Weights of a small GPT-style language model, trained from scratch on English Wikipedia.
Size: 14 layers, width 128, 2 heads of 64, MLP 512 tanh GELU, vocabulary 512, 3.1M parameters.
Each number is 500 + 40 x the weight over its row's rms, rounded and kept within 0 to 999. Layers, rows and columns count from 0. Numbers have three digits each. The size before them is the row's rms in percent of the matrix's.

# layer 11 attention query, 128x128, rms 0.127, rows 70-124, columns 0-127
040:503500540486541507615477455523489471526485524566465435485498535522464478471511474411494534456503501441494504508453491516493541489360448477535507504526492466537489464500435505500550570444438518493436436458533526557485514517492456458499544523488457489482492458440529553496470529511480509497474423557439509498547477458422466443406544471551518486479538491472521557491470554595530491478525
042:463449502492432494456518531512505442452538498495514533516497433477574476489556466515486392538487549585499424479450523468536511505545503470477492523515531510469516515471577515468509462456492515484647545564488455496497495487523463506495481583448513504493499542522462457540555510472531523459525576502558534538413598487470527567520585498509495484446518480539488445508476502459538496474537
047:539511473484477506625470472459506447574486509549566477530482496554435528499539491381522472493523538519483512494492501546442493481434481508546487489548500528450479410433452470480569522418452485485518493451498502516481525506473454505508494533455480541493446478367516474478491501472502492494430438498513479489488491518428457500420508553540458507477478523423506508481429506459585487507524
052:437491465488425462428507546448531532471584512454514526522465426404522478503520541520480451508468530527449455557427513491530486526549505449492524543508543491503473516518543515510534516488512492515646508584506479475517467453536502509461457591462457539513517495516421491603527510482495497489480529491540579473470527524475578533591562445485489481510515506558467501515513528505528509472519
053:545419481457460563558474446578480446504495491517540473501495541532472504470557476389520525450542481466473531456463445515470490486444528507519506448549520486494464491445472514491493531539424540551496520445544535526506474500498507562543527552487507537536440507477530540524516507504496476454534498498519458492526412528477452429418391553496503524500482511395475461507448436448588508481479
046:514404552480546551457554492508488506460478480449484517434529501424479501517456463509469497473448473492605491443532496469536535502553484399550483498468462494482534511526431458495444525558545500485390486504473482520482514525489499459529488431555531483445502472498509523398451478503539466511594504511481488540518497521558452566506505536494573523470522470569478534508571488571479536460453
079:558478447463529512445509503456507502494557535486480512574535542575534482489503460486524482599508511461477487437473542513543500436524507408503496537446506587531491568470507512445553516476473498479466527486492522477496483510523567536519538442597556553475452506449505548505518535517574501561545539452515494569495526563490562493466498582498504548447500459456490493494554435583474540442461
132:481529544487496484570484576519491502486504490557477544590490471524495465514513474468477521531433469528494425536453465507487515521513505488519525552505469511510513506533521397541528548497587469442508497576473502472459513453486458479450450375532527489414551455507542479513452520495512447499492496557486546495515516506509602493518519475508490438463543520514585559494566626488481484535545
100:531497438521431522481437489526486514451542484508573521544504553523511514428558468499555484474494519420501463548468480478508502505477557484587536523521513485461471555502513489465527536513412479501467510449523480523508412427496499560517542453536539522474443572480520462526461492549479454508529575601493480494507490574493497424465489597492547454487481477466487463505538440460571548429499
120:506486469518547501448453457539545519524497528488503542584454566540485540515545469537531468524516515453534546527447550526511427529527454437478533474490531551480500496536439457451567543492528480471502527500483563522487500543630528439495496500541519558565476527520486567436510566479528469447541459476508521538566524476584462518478480524531466615510415497469537561526499518533473476487525
103:482473565502473485499481492510492498559489429520491525515525555513465478502536474481461470514486500483457492506554430557481567477559474485408524439457466550492529526552486465429521529488564530455434554453433514492504498546434585587563469441491502544464466530496472477454535530520504468509539441500479539515481499597512492546488590445436463472565455472510485472502547446421451494528472
096:410542474521526475549537428483549524494423465500524504476471442497559480475470519486510454470459528554573441501460479401571511510470499529473474478495498477481444507501514486469514481429476533510540484570476561582526556489503483498459538471446536491557481484488464444422512484534472534480513594564466488448533480478550454507520520425506476509580466490513518458546585511554454517450567
116:513480449510544502509504476474546462596519473475543471427475498552497421465462429514548549505526501487462498426455551524502475543454509511537502431443501531455470424457491434461497541512543555474504564514445473461469397476434461503466561486509584493579518529530433584538492524475479490481484503540534519561496458535516479512519495449540514449483523496477574517491535494410460489504468
101:507526566529526510528554479478484542529446529538430567520485498459495492441542498510549470518425527455466543453435502476455490512437538515522442540475441522521471545525502527524522581478536522411544461590496457493548513501546452494469498557466448489561448493531527459512587452588423461515471463530530461500474541503472455511467557499438488487475494590461477486490519470519430459458540
121:464505490529528503536480549493532547515559449476519514501623549496510509569521473459448530457429578542529543494549490516472440558501487518543539456457422458495590438477515498493500499536513509602550554425538533542468475499484423492450469545517504533481514507508502521510540497539427535570550502481472553515451536490523475493474580462564521479512516493460498510546431567552481517492540
116:509550572527574469479453444473479489496488521490455492416511490543510504513522460511506548515462428413504565544520504537494466567534608494487474519541543461501493527497542433536460485510472522522538534483444459414605478431521462567553464508555473505526553519546523513469507504497462480507500598500516496428505493485516491528502546469470496474527434397506516505511533499546553416488534
137:498520475505484505497510475495454493520503540537496516436578479446479512515378453508495515559491456496461368504458499497525506472447494492543509514459515483484521512482592458441516457467487526502493488483522564486586518437503537488519452601529442485495409489534531526456476488459439535485540471472526486472554483509494461511490502499574429518535455466486587558515490477512508573610501
098:407589583515471447511553457469479514566539557505514478510490417462505494550539530533513510443478526541465526517463525461485489433454535456495467492508499524518535581495539534529449442500488515468454536472537549438486426470485542510453426529527545619415450517487476480520430557439479496526505512512528451560515576491501503494511496537551572526506461464502468471477487520437498509479496
115:494528535471498507440569415505482501459530465517506487526452476469494488528512489491516533471518474494517504517526468462457514458518482522551482555537478591501580535485522432523523484434433477528501522503488571568451497544516431538477517480465511478543459396481559489473470490480533516490528567504477541571416503497524470570386504460523484439428518382470512519539499516452569493550505
137:514493492497483486408459479450445520555460446428554584522493492520498535480471518486460602497414469536512470441507530478463508508511548527485511488482427466523490534405529467494495524481482478524501522517550579488537539558549519537529533525509456478547508510443501479492496608496458446487496441493412473550576477526474511443542519559493489496496603485510554452465581505511485471461483
132:492490496488611535515498554566480529497534519568451547505491592561518456533438496556449540487477500449490484414506485453569496477466456437433454526541462490520539584472530463528515444459521498479470536511510495479534452521491493500524512504374492529527538494591487526501492547497594488524455536500433481507537492453458501474469482521461543439435435492471541519526468536527477520460473
129:474456444505503529504428481544492451500478567521483572519436489538532452489453483501499503561549515532446533542501517521506472500487593505542484439434463475509559567516572540516501525509419448468519452482573440538500474496463582422520481489523549523490539497534484528530540494441423431512477476520452481508544479467492485562480526422516558436542446544526475534541519525515470400527495
126:467509535509509518547470518537469538463478526542581391527483535503522506491589525498521589518557498485455485502535557542487457516507494488510548530459507551527516521448451496496551531497519556477489523578544506555527488499407453510603498515493545533470481574512498447498545450526467548387489463524552511537509526523500443516515511553558439525489510552482557410504516533540434504462457
086:545456498568513523488497462485494458487469437605461470516516481423484499485489519508507522431547421498489495559520389466485523521501447495485477458547516495557596520514532488563510474620515425409500506543503454539496457495467541515460487489526491511492543444460543536445523484496473557463515539514500460509591530514486482520520461452540611543468529468469439494473513520496474522521468
134:507498461466455473448572503549526529547393496546542564458495504506476528491477454504451544522488512552534508467561480511492497497502473497514422430477573497442540527431533470523457553527513484523441533541405469478495498456476454503529480491505519566536524539472502488480473406507510432469519535460553474411468534478524447458412555542537522567420524472553516511473432513485517460471517
111:477472549459545509471486550472483444485535525540553505519449491469480516499479457528486475480441471520545481558521526511500506591492488406447426511452532528520515493535516546485420595500538427543538558524432455549513493557468507544531601608522498508536533509469578425477458501483441540490493559502497531491552490516590510496543478467467528481448526518517463496533480476420499518459508
015:509502547480483498466447449500453565518453485507488512499485559485466516543494461506571534492470417567438490490470497527510504481491496544575518466562562511531575505487487510516510493493511456447511505566536467461474508531473499498505485459465560506521406472520537523585511430511488494457382484488457536571440498397507507516529515584496493468553429539423520467476491412528555526500551
018:538527556491494467526490520487492474494507598551512476500542549504497519519522521453490502448488464468525469470513408488491466483491474532505444505480525453582429497460531473513420488483525529527477552541536561448468454523506565517479478466486496516512428518509518495461456505490588496456620459510468514489543442464591463571425468556442561463491536469437506448503461501444464452481418
020:515568491518474511527438473432502502496578590520536508509474524426456508425492524520478467500499488533454507454533461430511427566461474562480462514523463515461507565486451505553499466465507526439472447490495595524477528548489465574503502491475488484518526507458495489476521532481580486496398453506491532413549481422417436465439419565540530497523494497487507519528503532511538461501549
022:505527430444442525430484528569521461484483512433608477503515458530449565521519443488504530521477559470447477554481431513471469487440495508493543537496508504460417515438457498542452419482529472485420432484478443507488560471479509545501485478471493453480497427500497473419553491485537496435527482418548460554516441530472514484488603450485480470488483493449465523496512545475466463529522
031:492458537524523522492499516414517491477403456545417522506522504587557508486464508505474543506512483451517499466491460463507550486405537507445578465474480466557476458555501457564542462521519468504445470495468481470523459536462561565478518504484528443541516458524470507533500478525469538474602534485488515501575553420491502518524515466563523525589513453581550548435506485575526492478500
030:504468510533555506584470516414536503572453560493536467467496410500471489455467519465483530493452409394528529471503601528506519516426516466542506503497446464589496455491519503548545475540497538462477480443512524544491509478484512473484544430509553466541512460407502496442462507498484536511538468559491498505530433524446457463537442496519427506597476511502473541477530505534497458483487
039:453468500494495477455471524549546512491536499502460577544494488479547418486506515510518402563501504530518469519449466446552480491556501482460466520467521525453529579493552506488545465503508479514655529534474435486513513481478470524506460555469513496491489531492478456559495497526497543502445571509543551480371613469479524567513576502510498548537525464553486482508445498494521503486563
045:462542452477419498367508569452540562446536532427535524502483440425535506514487611578469496491506554540508440481539522501528501505615530513492508515529544502464524543512547501463530491523511499480598545516518481445522501492524465511479487504489528541488511516565450489574503525523490487520529556478501507487438555505532566529603488469445453488539467521547500474516526510483459516495482
049:474550499470439494476497569527547521462562498472504548544518414400534446505537520503459448547427558514453476483437517507508490514536520539491531561533539522473515529503498537453554501474482501500594518568530497482517472472498426509501418572425500573551574528551472426560449526491493487493518543514554546497416560515464555527545541449491492493518482518562504515547469533511535511512490
040:493513434526474501340488536536529557440495515415523516469543460503560542510452485606493479463490536509510494521561515517542476524572501437492489527476522467485521521546493463483506515572563471462491503539453486490499506496525544472473510446556511456475556520565460474506472486543500480504605535494461502500543533502591532566588518473460505486490521500521527500486591525519417504490462
048:450529531483496467590493541491552532510547543516471520539477462463480408532490553510495533500426510492497464546372524486545520479455537512490508514504497474552462469501474514522609562481493486514588536544517468530504501446521429497450442533475465537499530459430456493575470507500483497499497476544471571502492622517498585527515555471544419491506538488534495533519509544556538508482528
064:533495523519572544531503443525474521509485509592437506511523537637449527501508523465505533543565473460557524495510471512494528479510477509476497474470454544548525472453470483504506484537513504456398513420491530522457517530526483478510517406583528476460474471517600538429523523508525509517511479444507437524529484469512442465448394522507543534399491447450514523469483514521452524533509
084:473547543495552451458547506502509557497474531521413504464497527518488472507466537481498468533434578476540512481505521454533525481515493545460476543393449533505487516469531542489552487475497474444457434503498505481535525504540450463480519460545513471524515483428572575465517476544543566562527555551540544563507522496516559512496566507540481530522495457514474536505506468620403525429411
063:521523467506492494372542535510480520530523502540480502494474550568501520464503514470447473505534557536456511390525559477518474503544495413508469488495508513509488565452595520474521476505465497517480452473525505518502522499562518503461603526512447455547405522525422530475503486521485527535510636554532482456483533438519472562517475572501510505489439491512446484452489437465477511464536
095:497473538491438502585450532620521462556462455456545435503531557523476480500516519485502558518466502540410549573453469558451530523457510533472538452526545503534436437478495446560569496533522521510482472585525479588543513498522472498477447525449459541527500429502477514452494518444490478449477511522489527476544539502493514492513511504470426459501495522503533552477435475442555440555467
119:512478426473614527539474441519520485506539486524516500541512467481477522461573573469503553481547497484480454570447517437450460562480504444473468470572476475515538562549454519536513487515483616531507568526492553476452508497559531513486490489586467523442474485519495486495441543556441461444436512430507503437421476478506485488491496509492529563502519500493539423504474528419529506509486
102:498486449518440553415423511555447487529410407500441424480439519486526487530507561503483537521423482510546524529470474534439488516480454475504516529529549532483499495452529565490432498484505481483510482488539507471511526437461457472561508519480579513525525468533477493448488542534550460491593484484568531493551475505481500460428464496511466548517570445399529487533446542460505479437515
095:447500475485574444451438487485551475507415506505486474496529429504484463422543434606521478446518488545574479529503460509509498580441512428475552469511477498515559525493502489519485480449449545439512429501474445485570508566542485494547505510515555508493439548473478537524506485495560512567460494495505586580501507509420518508486540517532520507521575450529485482487466403514512507482481
122:484508484509501504437478462516476470438526454518527537390497528508461534522469483491530511518501558472543498508493440518505560455435439524554531488522534398530541456506451511480554467572511557473506415512444535505464544505479517460463447512460500533541491617515530536480522484475507487419525491504396519473440546508486553499509517433467496436484499503528503446572470489427467489418455
094:422510549503437426446429511431543470552483450524450564488528467480536484508537470567556552545527533483479501459555547527559496487523458474510505475517506479578533548471442549579466414524557408526432466514552495462525509465537524521491509490493476386499509491521470539500448497600487481457453514492528519518496485456511472510514485491593546522545448458494518512484507509475520551476523
103:475513462475512445511464465466547517494543432503481450545493460430425523581416493542535550504475566477444499497445434528524450479516516447566489537521535531416453506513466483548530425484486513477446500449555434467545424512428439450510512503521496479485466484434465482539459493550492555443464497510395499451526520502527490507434504501496456492521523568499492530526510514516397474491500
107:514502490516481514541575538526459517504477513463498479499457530547511488505446498564513522531461545572501454530493531476528503487572529470458520499477486537512479477511448505479527484569536500608536421514506439505539475599442446480473433552542455508412430577497452474474524464478531505496482539448447492599487494482541490582419491525469521501508491465460538473488518529490562436418562
136:478500518514501513475571516527535485396466521478495495582512560557425514504493538523449558457503559514541548416505540447486536503446515471504604431533472501478465506483491468522564489502458438560499416471429521503523479500479494565508518508533503499483529483461448513560536472514516512532551429496497523419575452471496473458561478458532539518504510578499523532555432465471553440541496
128:449496476530512500447545532482533491557541472437530419531520551457429514449502515512473500587491489429533416558554512418481558440541527485516542588487465559507475458536548553478525509473538478564489474583514508511528473532566536500545404466463540528516534532546509525490467469498494388461464446496451495480513508518507441508495530520472577530464505461480459532472479478494523545536488
138:518494489489480494503507549479550490436480556500497494504534506520456542530479571473509501554524484547487491474562531474368480475405503485476507445539520528572527565580498482427472500494472482479527499533579488408493504515478488538504520508464496500550469507511508518449482424520485478442479523553462431566490447549606496467521486463485468448502534525503573537385456516548528493462551
149:483535521508525507508494394502531476491477504503496493515576506501536556459466509500540464506540446525534496556484541442487522477560500491432483453504545482532452517505496538589493498559523488448498506522480483451485531559463528434625579531488472449476467474507466433551533493459479537504531464631438570479446491449542521466439545563532552474481492440510492513496430468480450545500491
134:467531499483536515428537548469464531444483498460483495436549482474510464515478546535454491426538461539493547522483573542523560397484459545499527452386509453520543555572563510551473496535436550551492579586434516506544471491515468479480492465559506477522520541493558485504470523514550518476477471541450517514555548558487497482476485501494441518589546505474496563471516522546524563485480
120:523485542536498503446458508530519539509533506486506500526491470504519472402456489567432437487470490485536395525600489574489523490404508507498428537493455559494471483494460492559538497507450502505456570542488498529536550538505513541475566487573583502473461487463476534492445535431500528491477502449520471477487497421473522528434521454479451482530460545504573529506417509547441542484563
133:509511471535517461480468463489491553429561503518491476501563500443477428503424565464450499506533549526515500468515449522535502524579559497458601535503478555542570479514456500528475569513475500467568435528455470513439486484516539463550571515417481560488526521464474425519500537500418509524534489476517445514465520530480505447479512475582480503548458521514497571438513592460526517444498
# layer 11 attention key, 128x128, rms 0.13, rows 70-123, columns 0-127
028:574479540507492466485526430454426546472451509494495501459493501439478503481504626533485451586559487466563563495510463505426468461562471518539511501530460479544505462442525511550497486566456529463539498502540534571525509514455387442492440511523433542492494517497477511406473481529489479522457487459565501477441417459506435510512461477420526492517478540520507525507488479462528534509494
037:508513494467514540528479429475453546579477536456467488487474640509471404511517418529447571472526599544525515472481474475417456463436529564461513488458555523524472438509473500518508530524472489506442459462522475505560499469471567500466479505505557518484410449530549518410500470484497513494522442533527490513546461594492522471509534552507498484448528516497522462452490465501524521507506
034:587503488513560505444498483515409602478459520437499525475510532508461469502565576461496469538518462511531505508521439523481394479489439591513490485536560478574464427462490538525478536527499476462565514464522504530457425510478479437521521445521474523527434479574505496428444488494516520460411495469485464459482463506565489493500510477416563523527475499492514493497536484563466500481539
046:417532490523453529528481494544594506445453505484480527508494474593552463487498484513481540458507470559538501527522506499568459515470508511446491537520500484502456472554562447485495506468454481530519516521514496466500462443490564549500527451471530445487484499556602531524477490488536481464553497542454532547540618539563575572497595566546491496468480526443505476500508513519404497474428
047:562470473546555469429478432502492537558542467499472473522521505468403481490476510548512504524576552503544509491543487492490470487496463562522491469495479541535496538476477585539538419490516469435462474428497529504490561509478510483538517528534470505481520552571476570473462497444511487535461479437500408452395478511502426462551502535449509473501502515452569451554573485459582524477531
045:476562504522487484515417616558546498527476511546514490533536520444589531515403524501500491533578469463427507518494519423458516497507461435473460492460491468456442543496501453501432550557497491541462526466503519465503560466506383456445465525492506497491478527423494436600531454462483500484509449457537524544527458541499483501474499512488479494530549530507492514494517446429534523463463
067:512454508539469505583458457515464505501504533458414496524523467451434468509458509505525547460528511544470468504500557487442475463452522508524494521392526553481522472458494460444553468497485453445527506491515456513521529528480525500525483552436539477482505484484460569560517504471603532548489481513450441397468512500505455470551512459489504572481512448503485450500532580395594535448462
053:439522552491530515629474445468529494469479509504474485483511561464511476506510489439459528511504446515534498428466515477503509476493541453470478488494468520462479458468455454477404503504439512500526567538552454460509503484449499511450427450507437527554438450467609497521440475496483528539494427486473552522577431523500560488463452422514499523441450497493425498450470556493492532449516
097:519458460532502495435536439457464426456532477553510551507473499517509494518479515535471441489498470463592435526537493563568512531495547483575516437529464519564469568483514528534446532475568514521517524428509524446525575542473494457485550442541452482525524604499518553546491518570520473457534533536530488514468495505511473459497483540560580484526497530513542447496425484509497435590478
108:512477531508467497427487480497527507530467463472495522555442511517524560472517542527467442566506537465529608522488460440561523479525451494528445484553544456501518447515467458564507526534466599541471442479511504553471515479562472557493497516459466545418515534524507422423514476463432502511516443502538525564574454509567480530487500494528455464524564508484488610500478512564455524526472
113:497524556458494488598530500536537527542549518502492571527559495518474495520469463467535451523520470449418495544551552482508462517550493475438492585527466491490489511446471416566493553502444469513460567469558504517509510430449415424486474458489543533532536530484499507457523487502530507480501477508451495485476503618546477542505503464427480551535567490560526492512431419478469526442505
112:461517481474475528563532431497546508516515521451462509479458560507571501495537495449503471502451551518534468501491525609575502526528499456479513506495537511517581503484496471535556515480492495472578522535529576577516447536484504499537512448471476521465510480476500581395462516520556496540483571573440449407520490512572452507543489440511481503549538486508473441440430527536458475537447
119:501510458500524513517523466489582500581504519479487462443468524553476458546519547493461554477525502504451505577443457488512514463459541516532507560551478429554562459514517426516528529493466456532480590508514482460519621526444496470536587485495409477449526505534401423532474450484504520494469494519564510565505493526530449516505485473532500513479485514436409532538479523439482505476529
114:526448541525535501549597418480476463532424455478567568521477472462490517554465482537461440514426498491497558537476495527464469485432556491536536441514454486487510514480504486479524577483461461595514461567532458480439512506508595505534499561464539526435509498538506525522495536560571525468479463519528454489447483541433480521476467486466467505462511419489531485524488487506408546554477
119:501467481505506512516493515514512466509536538485482517473631474503498533435459514513545511476439564559534545522577461481490547451505507483562435523537434538532436430536500487510521507579471492384526523435477539558549519500490563492538459531531489541516508516529506484483489507540577465423530499482497558513447493476510456485499419463579544528520478511478497512449595554516480469504421
121:505509560510559475456418432485484522488497458497563500428495517553467509497459516500517565539488470413537570486522527460473515435515650505493536481480517552493502525495527444461515463502513477481501543520549460442387532588547524448451473503556515526486478521513489472453497487487525503503519584480514519436478534482530501502500453459467489540485544615497477499489448510543539579502491
120:518499479511506486489523466484466494541484451565505499441581487461460525484598545486522503566495462485471360498457514506525514515459496514534508489525545536518476522528603465551509458447492486484485481489493565496410487553487451516484453594538557489504556484527520484447509504454567462531532449492527479481530465488514482533490520507580426480510539538488411557493492470505478437389473
098:414567560481498509547535477516521546513546437510490470527454522491516478447463502493523513457480514528483545435449468533453499508453554556481515488514530473480472641505528499487526446487533510486469553480460545443523575558476498484541470526550460641587532510491510502512451416426506526493553509544545419560532477530505518511527521530501561509470517538497513449506536518452482478533469
132:485497559466492509454567391496474487485514522489503479517467506468504514482493532513482519480514493504521522476536532541466486523530473471579512428455511401480425542503542421474493461431548524455506511484525580573538499460501571457511506503463483492473512381505538515475441498485486487519486567502478541548450486514494475520383537429528500581471506608497504523462476522456548505428470
138:512502484482491485405464467482459501571445536452467593548487531531483539503547512485532602505432466522511498534512494521482502494522553488488505505517459539474510543569515479493453513464537522469521502515447590472458457445530491448465535508493555490462506508443505546483505387492539560507517446477412475561564472554465502469539478578492490496492388519495475447553408524497477526540490
125:525461492495610519526498539565455490496532479568534530488517535535521416454576510567534540485444507445503494572531551569599515528468456515419558484455450519497479559527527441482534463475483506525467507510494505462492535491479477489470506530386494515489479495571493489511437442509395526483471552501445474495497480444464483507477500538465551566486553512454463518475547531527499499555553
129:484456438496516524510431473544482539511468422503502581516449469535490449519533488527490483556544526534460571459502505484524540496495593468546527560552476524506444567488576536508531538525570550538527465470419449537506517489460447560485457470533448520522456513526483475527488509430566575502448490512447474513506489485500517578507472440531561546539576462512508523447483514514465603464502
130:505464513488525500544469514535457482446470475524398368534488513526490510497425510490500581523546491496441493484554451474487560496521488478495464477535507451481484525552449489514509515517481455523551539559451509553473520510384548488393504513506440523538513581519495521513456555522531439610507479515557508529502507537493443517511471534554432479508496461502440411484494518543465486534508
119:568489499525507506465495431516468504488456561592534477515505523460430508528511485480494519450554456517471498497521561524501430468489466505490501553461532498457399509480495506423518482628475566604530487526490451528480538509488461462567493475533548508515494443463468444447504530499523432532486535495473442536565509510461479495539496459581615449497494543480564487577493520489505495492508
126:510518434453458488445554522523541480528401509583463543454503475504495562509552556478533543527485510543555499529546543478507530505504468483511591558498600511552442530566543476482470533530493517470481538528579495496505509536471521497465493496487497568470508540477531510494521602502498565524493524466557476397506466485534450435412469561505532418455495520543474506547547527505507535511465
122:473521551496575494455476559483464540468537480523448503520450469487524454501504468492517469474438510526513487451519469491475509426489492562419615490548512479482483501462510543523448573494484568460485560514556449529509507435487472471452564635563508483455487491459609560484516501502544482509512523514487550498538530556590524500551520461466511520433516474479525533462496470420514481519514
070:516538492573494471517561456457465487505494511548523465489562439419456605452479605526512526481519496455552495482512471517528518500546503504475506432549452501489481528430506531470462435562491522499494503483430473546457549515517519525536514489532480477515570481441587499574471476515518500535496502520485442507568570550567531520460509448525547488542515523552453540445557567537422450504473
052:485487545445563514443392557496507438557459527466579541484454413514432455535510378484468479488520515493558513445509511480511472456523503454492499468445512475523525500530522492492508572527474450557534485573518526467476521479540543515517450508554496494479469431513451534477474434492483489498499464445515533508545478510448501401514487493524502483415473554473521507546509473456576569507570
057:486527539514526489524510455440501496478450510510429465480430510522489429498447365519508558491543569423452449547494511496536551506466521476495469488411549529482507525495466550500459540472559496475445599528497478449512483518554481550528466463512544463492514512526509546430496467448487508482451571537460539518494565543545483469521598501505572563519512544469551491539536534505461466462467
060:488502513497465485466517422463474573495468420524433508424490482507480456517585477527494523452422411507494476551485580528491580411378487595490505496500450516513458493516494490526445531473549532472488524561506468456482497526501549540478504497454557518466427573473505546445547520535468511507497554483491494522530421448482447512490443480502565516473493503480541441477493478547513506469507
068:505537579496504486511471493494533545585538559560477495499454465473461449480441496469511514425515580544540515525471511507508537551538478475505490547510458521536455520484504533474476486470509537456423506499458503533543511493529478522453491538500466555548467545568446513438554553432397479503443488558506513546407630537506506531477548538490509472515526425437504462451491503456518537551537
053:446588528469519497480459420518511489470550492475447538542514467548479471494479534458540511427493522551456459557473445532501544520506498450482497473474483520521512527472530523532551467497525439490398575505484524449527560524579439545519502525489492459514614526540475516571528532436523491422491515523455534530499598455561549504458594484493487515525519560414505493516502535508485488462516
031:487535455491474538521506465468463558538463552457414484476546615541476455515496380506482543484530489523478451496450466449416459518417536511501512532501564485503503386511501493501457561484498502535459456454481492509552516499523537474506505524467515492497489428485528462389560489461479499517551489525519468534595459590555527490495478538491487479483553496450533470479513465448534515497471
040:413513496509485506518489479550610429469507492516481518529496442617534476508489422483455499436477444540494476503489491511526485530428538512462495519457492519507482533531520490488471484453489464534455477516500506484502557476544574562513536491490505417460592534545557502531579516487530486485558525579494526546508634568507494532470562566571532484441484524481523486508495541474490473474503
047:443557479535462497492446425500501528511442525492449465509476524617518444492472400424491545467574532600503510515526510463483481483447467458433489503483445508475462472538554461478568517493478465494442487438536476490539533477493537535490534501523495473500472524545591495455471425478537494484510493536499493516543591548546543507507595582538507499465476525425531470512510481454464513478482
035:423523549549537465491507550453595493539523462579527497533527443429489488461461438575534469515480415466532502546522501498560516497552465415526517473542411513511468633467522491543502442426482519534471509504517496485476561479503526537492517481512478469494530564422498533539507496416528454509407460463453527516452516509503444497515574504537474492545487508490516488543508483493487520499474
046:540524440509425557558452514527503461480467496495483473506509539559600503525470460454442530537572486517407510471449495455467463486421521501449480511468545486430526448556513513476481525570538450466517503457473499495517509536505441453505465559507505560487500474568570420496482485516489513549540561507558481537562509533482527470490495585474481508417533513438507476509530472399531519470549
056:562453516447516497490541513461397478523511537487494533489501516452507553514518585495508471478432522397513493504472468519478528508501555522586519459495561495557531518422429517486461556467527527498493521490500463538508524557494465465482493480508481510539519475413413514452573506574478533485500446536499519470497411492464465472451423441514518502553516473580465566481424511518544478574509
061:509550462472475542485463515571573495531536494564514513564552445553514509518475530541461488597538450472431485550473500446562499510491508576490505508506543439432502523518508511533394509517543453502566554474513505475503544501526436425456523492515472553525571536490438430562481454506462519491568556462498521555473535551496533482509485548491460467463550542444504469528456410485523500509500
103:479535553523505486531509575485473506494502499523501527583484481510449436471487525446522504517438422536501430471467509497476490460527493500541496453506441498507488499492523392485489560476426537541528497555524479470543485533466520529513444396532458508586514480464527513488500481492487561483478486558482551506471546495498629491487454441490499565511424475515426574477448621506499477476491
094:505526470506396521510436496526463496515526499484417502576544519570530526567443422537468489511473507451458494447470521490514449492461538490575468506455561527529578502509518465464503535524554498476516496466497446534493562574507545440527496484507501545514536538486501509493526487562522544518517565600478483489535508585473496445463536593502501568496535527484520521534495447431611488529483
120:525484442487612501492453421496508516534526507513497524588482462516491523506440491535467500494548506485471498449440472547474561427490457556473510525457507481502463522434460493516463514499501418500531546534519566489535485465610448519519465522582476562487507499534474483461466419549511551566443490427502519492469538459548469493480510529512519370561528497494442500468527544451495518500538
095:511441511554430489404455467527430436579444606468539440463474527503502478456483509513504506511397534551502525439504536460461456499511463498450486478506536441565501529529514548524578494493451501560518502468492519425467488542431536476445509464493419513509524478541475526454503443541457559490506446510503550503515504525479531481457482456517465476555467558464484452482549510431461512549514
103:429585472485619498494425510452603588462420498518495447498524528472517428591472506488486459433487507535581461475485553535479528457450475539460466505480455514493495505491516479494509519476575447548510441547528446536452483450558540520460491508504454515476549502453531464448515551514461494449527483514498587556487509499450501519478487473466476501529434538506508478478520426533516496526519
125:469509479501504504457479479525506552495500572532475534379488513527494511479551546482457520523522556461528506505475550481504457511413429474545441516499533570470449461510463504505488466552484442529502456515575539525549495501486530546531464503462456538444474614547525460495505511458502539578513512521419496487478529543476549488516506424466504585476504513500479434427520496418434511592521
107:414606579509431489458435554478584526566444547490561568490544516455566453492449486522446554502466517465484511544544462485524504497528450481547517494495489515438474564530469553453480467534432591494438473554449496476464493543530507482515462538477520368499522481545499477479472511575506544561475491483512499525491550507482480502509499478546537462484536504474479513527500520493512443550496
119:476536472481491469495472492485561526487560587479509436531529472417499535413571475544513560479444530477446514496451565460500574495537497547578514462481510469573524505494497492470443452497538479509472503454446444480475582477429571569496487513527513487493528478456501502534491512556503453561462461519400513458525537517526473503414501490481467496511484424534501541464498494539392531470497
124:508530514515487506539576528484477511492458508493528502483456556550454485487540470532510511513455534561512439458484468529500474510541530537457479532545492480485521496492471479499531487554458502427533440513501459509441543418450542520549471551555550497598552592497425516479508511486440477507487560454450481611489521447552491564413474512485534500506501546473473457528485534505573587601473
130:481509529516513505496605505553539487437474485463524500584504481533447525484516494512550565452513542533554533564503474571498458509428510560496382571483455500525524540496506452488544468506537570457475436469558522482467543509472503419497521512521498507541490490472460501556564523486495482458532412493482537417538451486499481481565497456539515479516471425489465543447588462478531554467510
128:482475474515481486451550497463523487556499527412491412525506506444450491542490457499527488587481507426522432474565460573485443539532519495509443426522470451482532447475543553515493523445468530445497479603495512547488540465539465516453416473458444557477500517527485441478468533488507622513535438508464503489496487517499445522497466518456588476460496542496518533513533446501502435461504
135:518466494492486494505504535504525528472511440496523510522519468517484529456523498496487488572532492552505507503570483527359518527399506516469499561456520465446469559430492496574481498500526509526496505533430464388499490480489490462505508520433490509473540510495495496418472597528508506563458528548465430561494509537591498467535516460503475546504468498521424552618555512542526506538470
134:495505523516518505503496410524519531495489509504500490497573520484535579557530488538470474533541484542567515470489471546498467517551521509428511532497542512467560512509498551414504503588473521542499507528525466455523482446482472549373578515487523445511527482527488560559514494453524458497491464617427542478478460426517558456455410533522553538465479567517464516489561487498456454504503
136:481509518518534507413544524487439479437502511433522492434562457451497436488500487519551501448528478539504558485503427459529456580470454497496476515609502536459469543442544515442482501520553462454508578579563493483437534508515545532520466472579484479476466566496512502521461465533447486536460473533441510496510510555466506461492507472514450488606458491510509579517480520558533427513495
128:513443551479470510432467481506533486528521505490532491533478531518518507586537536513570430494492496513536387507582529421502466509417507516492569450511451451504528482510466499451487502490537494517514589556501512540487456480493510455548567471559417517518533485464445483483494458419496464494501487466518474487450474394466539493441460450491461520539537464480437510519583511522433462539439